Weights of a small transformer language model: width 192.
Each number is 200 + 20 x the weight over its row's rms, rounded and kept within 0 to 999. Layers, rows and columns count from 0. The size before them is the row's rms in percent of the matrix's.

# layer 20 MLP gate, 768x192, rms 0.105, rows 330-352, columns 0-47
106,199,188,182,205,183,178,185,170,207,191,197,176,167,220,170,187,218,210,182,211,184,176,195,209,164,209,176,227,220,243,195,241,214,179,155,181,222,170,219,212,201,212,186,187,179,212,195,208
100,195,201,224,170,218,206,215,190,203,205,188,171,193,187,163,197,188,183,226,212,200,194,172,213,204,249,176,201,211,222,235,202,212,174,207,212,231,190,213,223,225,217,213,226,199,221,198,192
100,212,227,184,206,200,204,180,213,249,182,216,184,196,230,204,192,218,185,179,191,177,210,162,211,176,222,181,203,190,185,194,214,205,197,212,217,197,206,210,170,199,211,182,185,223,179,233,206
103,214,183,187,226,220,175,226,190,209,207,188,200,177,191,191,202,247,173,213,196,200,204,187,192,220,200,163,167,185,205,205,199,198,219,203,210,197,188,207,186,146,187,209,161,218,186,163,220
105,216,211,182,197,238,133,192,206,184,220,188,176,214,192,194,201,204,219,190,169,193,208,168,226,232,210,173,174,178,189,255,199,237,218,161,235,196,190,243,205,211,213,237,185,189,209,216,222
114,184,212,188,199,170,207,160,239,216,192,163,196,192,225,189,210,195,209,199,215,233,190,204,214,189,236,210,179,207,185,183,226,207,179,200,204,219,196,198,196,178,198,182,189,187,164,195,201
102,224,227,190,221,192,208,221,184,181,200,220,199,217,194,191,166,198,169,194,217,197,197,176,228,231,206,198,216,211,216,226,193,224,206,210,224,195,210,191,177,236,230,185,198,210,246,177,186
101,226,202,195,221,207,170,202,222,214,193,196,195,181,181,194,221,211,173,203,176,232,214,246,199,188,186,194,201,196,187,187,212,195,215,227,221,188,205,199,203,222,239,230,201,177,224,157,188
101,169,176,223,212,230,179,205,201,198,181,209,209,220,214,201,199,176,163,211,209,203,217,159,200,223,192,179,220,169,188,185,189,212,168,249,203,162,171,195,237,157,241,159,202,223,202,201,195
099,189,189,223,183,219,212,202,197,220,194,201,193,192,196,252,220,243,163,195,188,185,216,210,190,194,205,156,169,188,186,184,235,220,175,193,200,180,215,234,207,187,187,198,203,167,223,223,163
103,221,175,191,207,171,171,224,216,209,205,194,203,228,200,236,163,233,164,181,187,167,202,219,222,199,229,204,181,197,250,188,193,201,212,215,226,193,167,229,205,163,253,201,227,203,210,203,179
101,235,204,181,184,204,210,183,204,195,212,182,178,210,183,173,224,233,223,218,205,197,229,199,185,225,177,208,233,214,216,192,200,214,177,166,196,148,200,225,233,216,202,204,176,184,191,218,247
094,193,204,205,216,213,163,222,193,198,206,225,201,204,217,185,161,200,202,202,177,186,219,187,159,228,184,210,185,213,184,169,197,184,189,154,160,162,180,189,228,176,229,205,204,181,219,208,203
102,205,179,169,184,169,209,179,228,183,212,232,189,194,204,200,239,199,207,205,162,216,226,205,219,218,221,146,185,206,197,196,199,209,183,177,190,221,185,233,193,201,184,198,175,236,223,207,197
103,240,201,179,206,207,196,202,210,183,211,206,172,219,204,201,202,215,181,219,221,207,229,182,218,235,214,178,175,225,194,210,188,195,179,199,192,193,174,204,205,192,217,222,238,175,199,198,210
098,190,222,185,228,192,166,200,176,236,213,219,187,199,159,231,204,215,179,162,196,179,213,224,218,215,198,188,196,160,208,200,220,227,181,201,188,211,192,196,205,182,231,191,172,230,223,183,191
099,229,193,207,180,202,204,242,191,179,161,219,225,173,179,209,173,187,190,213,217,208,207,199,198,219,196,188,220,243,203,200,174,206,198,178,193,220,177,245,214,227,213,198,185,209,192,166,177
095,222,192,179,226,200,211,204,204,184,208,206,178,205,197,199,219,197,203,190,238,189,169,200,196,185,195,230,172,220,229,180,252,179,181,208,194,222,196,221,240,177,214,218,241,199,193,196,245
100,230,204,204,214,191,178,205,208,204,186,181,151,203,209,210,229,197,166,180,227,202,243,215,171,215,169,171,233,221,236,198,206,241,201,208,225,176,209,248,217,200,178,225,225,194,234,196,206
099,166,245,202,206,176,166,199,178,187,205,204,215,214,190,226,203,224,186,240,158,178,207,187,224,203,188,171,204,228,201,220,222,223,177,201,182,205,203,186,195,201,189,198,170,196,208,179,223
098,191,189,207,184,174,167,204,211,200,206,188,199,212,221,210,212,209,203,233,218,219,216,153,227,188,244,210,239,216,231,213,205,209,189,168,171,192,218,200,206,192,215,200,177,177,255,179,219
100,210,204,220,227,195,174,193,211,187,210,166,215,192,217,195,167,198,207,202,158,211,232,228,171,223,207,177,236,153,211,169,219,222,174,212,191,173,206,201,216,170,203,184,176,198,202,224,185
095,213,194,216,220,208,221,235,221,195,213,175,217,175,161,183,210,195,197,189,193,220,202,205,171,191,185,180,198,206,204,196,202,220,184,159,187,215,184,269,212,200,221,223,177,171,229,203,194
# layer 20 MLP up, 768x192, rms 0.107, rows 330-352, columns 0-47
103,221,199,191,192,194,197,202,216,181,179,198,175,235,205,212,175,189,193,175,202,183,179,204,213,195,190,215,207,165,223,214,177,220,219,170,159,199,195,202,162,194,188,161,190,254,208,208,199
102,214,191,208,205,225,178,202,199,192,218,179,219,227,188,188,225,223,199,217,189,221,204,195,172,219,214,219,207,212,199,200,227,219,198,228,206,167,205,201,180,208,212,212,169,203,201,222,170
098,198,186,196,194,230,196,173,237,221,219,165,192,189,241,166,227,200,181,217,193,197,218,214,206,175,190,188,175,217,164,199,188,230,204,222,230,211,194,183,207,179,201,185,199,192,196,182,184
103,230,194,201,201,173,196,170,182,200,168,210,169,241,214,228,181,182,202,173,195,194,182,217,203,181,210,196,208,214,188,203,183,200,157,179,189,216,184,195,209,184,193,233,168,207,153,200,210
106,190,202,210,189,196,163,197,219,225,186,237,187,147,214,188,206,188,199,237,223,203,209,191,219,181,188,214,192,202,202,201,211,223,192,235,197,228,195,192,189,175,202,239,197,166,203,189,163
103,192,173,213,213,190,203,178,222,204,155,224,212,172,205,181,191,223,202,213,202,244,223,220,186,212,198,233,177,212,199,210,195,184,200,222,201,229,166,235,203,177,203,206,191,195,212,163,233
101,211,207,164,244,221,234,203,178,200,177,162,216,223,204,197,201,251,183,237,179,200,203,210,177,198,192,213,160,192,227,181,180,186,179,201,240,206,206,237,186,169,195,218,191,194,231,167,186
098,235,186,196,181,148,226,228,216,234,185,170,221,198,227,201,200,185,195,202,230,177,165,202,198,184,200,216,170,222,217,211,195,200,243,203,228,192,199,196,165,167,218,190,219,189,196,197,224
101,209,181,204,183,188,194,221,200,193,219,191,217,240,180,215,206,203,206,207,166,176,205,209,206,210,251,191,172,185,215,164,218,213,192,176,195,202,232,218,222,218,237,227,190,190,182,178,208
095,189,197,214,235,238,186,229,224,219,213,195,222,228,193,191,196,193,172,194,223,211,230,210,220,180,190,224,207,211,179,216,202,177,230,160,172,179,194,181,210,200,204,185,213,254,219,197,223
100,182,202,196,196,187,172,226,177,215,203,187,172,197,200,164,203,171,192,175,182,227,156,222,218,206,186,215,212,233,195,221,211,196,190,180,220,239,203,211,205,183,185,205,155,192,219,174,200
105,201,177,183,174,200,181,190,219,157,202,158,202,173,204,181,235,160,191,191,215,194,230,177,185,225,194,197,191,236,234,208,187,198,226,209,186,229,218,189,207,212,244,229,190,169,220,207,182
096,178,177,243,194,194,201,151,158,280,219,220,199,169,212,226,200,244,221,243,186,197,184,191,225,169,218,216,171,188,208,187,190,210,163,228,238,190,179,229,175,201,202,197,189,199,216,207,221
102,226,177,227,195,191,218,207,206,188,180,190,215,213,180,167,196,199,201,224,184,176,180,204,208,190,217,197,224,219,198,218,207,184,172,219,180,205,185,228,205,217,175,226,209,160,198,206,184
108,193,163,208,234,215,213,211,202,181,190,205,219,155,171,189,179,193,204,245,185,186,219,206,216,227,188,205,211,195,187,228,188,220,226,168,192,199,185,200,178,180,186,222,234,204,186,221,204
097,204,181,184,185,165,223,240,175,194,181,205,187,171,196,208,141,203,191,247,206,197,198,200,216,191,161,223,230,183,237,198,203,233,190,183,231,218,221,241,210,182,164,195,198,209,220,166,179
098,208,207,199,192,194,211,165,239,223,207,201,199,239,217,204,213,185,217,192,197,192,192,179,184,174,173,184,204,175,235,183,192,164,214,194,189,214,203,249,196,171,195,227,173,215,183,191,226
102,174,219,200,186,209,195,177,172,194,176,211,222,224,212,206,203,186,240,170,199,178,193,201,200,173,222,168,219,228,182,203,198,199,157,216,197,203,184,197,194,182,202,172,210,206,179,196,224
108,188,176,218,177,185,205,246,178,236,190,191,191,178,222,238,191,216,180,159,199,178,199,185,193,186,211,195,208,214,218,218,201,226,182,220,203,173,194,228,166,208,236,184,218,177,216,203,173
096,177,183,197,177,162,202,171,197,176,186,211,210,236,179,205,200,221,199,211,209,234,204,196,180,220,238,185,214,204,199,168,185,189,159,180,186,180,202,187,186,232,248,185,211,213,184,201,192
101,203,199,179,181,184,184,196,198,211,232,197,164,170,216,210,207,176,204,213,175,177,193,188,256,215,206,192,190,209,206,187,188,186,179,210,208,198,193,224,225,210,229,188,189,206,205,179,182
097,184,173,208,174,189,163,204,234,229,232,193,196,187,189,195,207,171,186,204,170,206,199,227,207,219,218,166,188,183,193,203,238,167,175,213,213,224,182,210,203,186,185,207,193,203,178,244,173
094,150,196,194,207,220,190,193,204,200,176,200,176,176,184,212,227,220,185,204,171,253,186,216,198,176,192,234,227,175,190,183,223,230,180,190,235,237,188,195,215,182,234,189,195,205,189,203,207
# layer 20 MLP down (transposed), 768x192, rms 0.09, rows 330-351, columns 0-47
104,263,219,200,196,219,240,162,183,215,187,172,209,194,194,169,197,231,188,203,236,163,205,189,225,194,218,214,174,219,189,203,189,210,176,201,188,205,202,197,200,170,191,192,197,219,180,183,222
106,185,235,194,190,176,166,197,205,189,196,223,190,183,201,198,197,188,175,174,198,168,175,184,192,185,195,262,173,168,173,205,198,184,211,200,203,187,210,176,210,264,229,206,189,187,201,169,216
099,195,230,219,214,209,241,203,205,207,193,213,202,218,207,218,209,186,206,190,212,228,223,192,205,163,193,198,200,209,193,192,189,192,219,187,207,195,219,188,197,167,231,180,161,193,195,237,199
105,174,178,170,188,205,160,227,192,220,226,205,202,219,214,197,240,204,188,232,234,192,177,126,189,207,219,195,226,167,208,163,184,233,197,176,196,228,197,164,195,195,208,191,178,180,226,220,220
098,178,189,204,209,211,195,204,205,215,203,200,208,185,196,215,213,176,230,208,173,211,199,189,218,197,177,209,208,197,217,214,173,210,207,189,234,180,213,235,178,200,190,219,184,209,216,215,209
105,191,202,217,217,196,182,228,194,250,206,216,190,181,192,188,201,191,204,226,224,202,192,156,211,179,217,152,198,178,170,194,209,225,184,176,241,206,193,168,202,230,196,196,205,192,197,183,167
103,205,201,183,178,187,212,187,184,238,206,220,203,187,226,205,165,226,203,238,201,200,229,207,175,196,172,215,246,242,222,180,216,185,210,163,214,196,204,178,207,207,215,153,184,182,192,220,203
101,203,188,208,224,205,155,184,220,190,191,218,166,192,160,235,166,195,198,255,211,202,169,174,196,216,215,176,223,183,186,194,195,194,178,230,203,180,221,205,203,211,181,203,230,198,206,198,190
104,235,192,210,163,205,175,220,234,175,174,178,183,195,182,202,221,197,182,187,238,206,209,231,191,172,182,177,185,193,237,199,190,223,238,174,198,186,190,181,154,172,184,187,157,157,213,215,196
099,172,255,216,195,194,191,154,188,232,207,218,183,207,211,164,175,209,229,184,176,210,195,176,214,214,189,201,177,211,196,156,182,213,171,215,191,202,205,226,212,200,208,230,204,208,205,191,211
100,190,184,247,183,222,214,188,229,210,209,209,200,226,194,184,208,187,156,183,202,190,195,207,228,183,210,201,207,199,193,225,189,223,198,219,220,210,220,197,174,190,203,156,223,165,201,209,196
105,186,203,196,206,202,178,180,193,177,174,201,217,186,185,213,215,208,236,207,197,182,190,194,218,178,202,196,259,201,169,223,211,156,214,178,201,161,214,184,196,192,190,163,198,197,187,233,217
097,216,183,198,210,243,202,220,169,183,189,204,202,174,188,156,214,194,175,179,197,196,190,191,202,220,224,196,228,226,190,209,165,167,212,188,209,210,202,192,226,186,203,231,196,202,209,199,198
101,203,209,191,193,190,182,199,170,250,227,234,227,205,206,190,220,166,192,211,212,200,206,187,184,188,248,203,230,204,211,165,211,222,208,197,220,202,186,203,202,193,173,231,189,222,199,189,227
105,184,206,204,197,202,213,172,223,236,187,190,199,195,182,203,190,202,212,209,202,195,164,207,176,197,194,197,181,160,189,174,186,192,186,243,170,198,224,230,201,199,214,199,217,200,204,201,214
099,215,203,181,210,211,206,200,192,210,218,216,186,190,215,196,186,229,209,209,175,224,203,190,158,200,183,228,203,175,166,184,214,199,173,205,187,187,215,174,215,195,225,218,179,173,203,258,177
100,183,203,223,182,222,201,202,158,189,218,187,201,188,208,167,199,224,238,205,196,228,214,212,221,195,206,184,213,195,195,199,188,177,191,207,170,187,194,201,213,213,200,192,186,184,195,212,206
097,216,195,245,198,178,190,223,240,219,191,207,228,186,235,185,212,214,178,190,204,188,232,201,229,252,185,216,188,203,203,213,173,222,198,199,188,203,187,219,166,207,227,225,173,210,219,171,205
101,212,176,208,214,179,224,225,203,219,208,213,226,182,200,222,258,194,204,213,205,220,187,212,203,264,225,205,226,169,215,171,187,204,176,206,181,207,197,180,187,230,207,153,191,186,197,250,227
100,175,181,171,213,211,182,196,199,227,170,196,202,156,203,163,227,171,235,230,180,211,171,199,203,191,187,204,224,200,208,233,203,226,233,195,201,212,180,206,216,227,197,210,163,157,201,213,212
101,194,200,231,217,201,193,189,175,189,191,166,202,186,192,208,200,203,202,211,188,150,216,202,191,195,208,188,212,221,204,198,218,234,162,224,211,201,189,233,201,185,184,216,196,193,192,185,180
093,198,201,192,176,223,266,202,214,198,161,223,180,182,184,167,188,215,204,206,247,188,207,147,190,204,206,206,230,210,199,189,197,200,202,208,183,204,172,203,226,199,205,169,216,222,213,208,188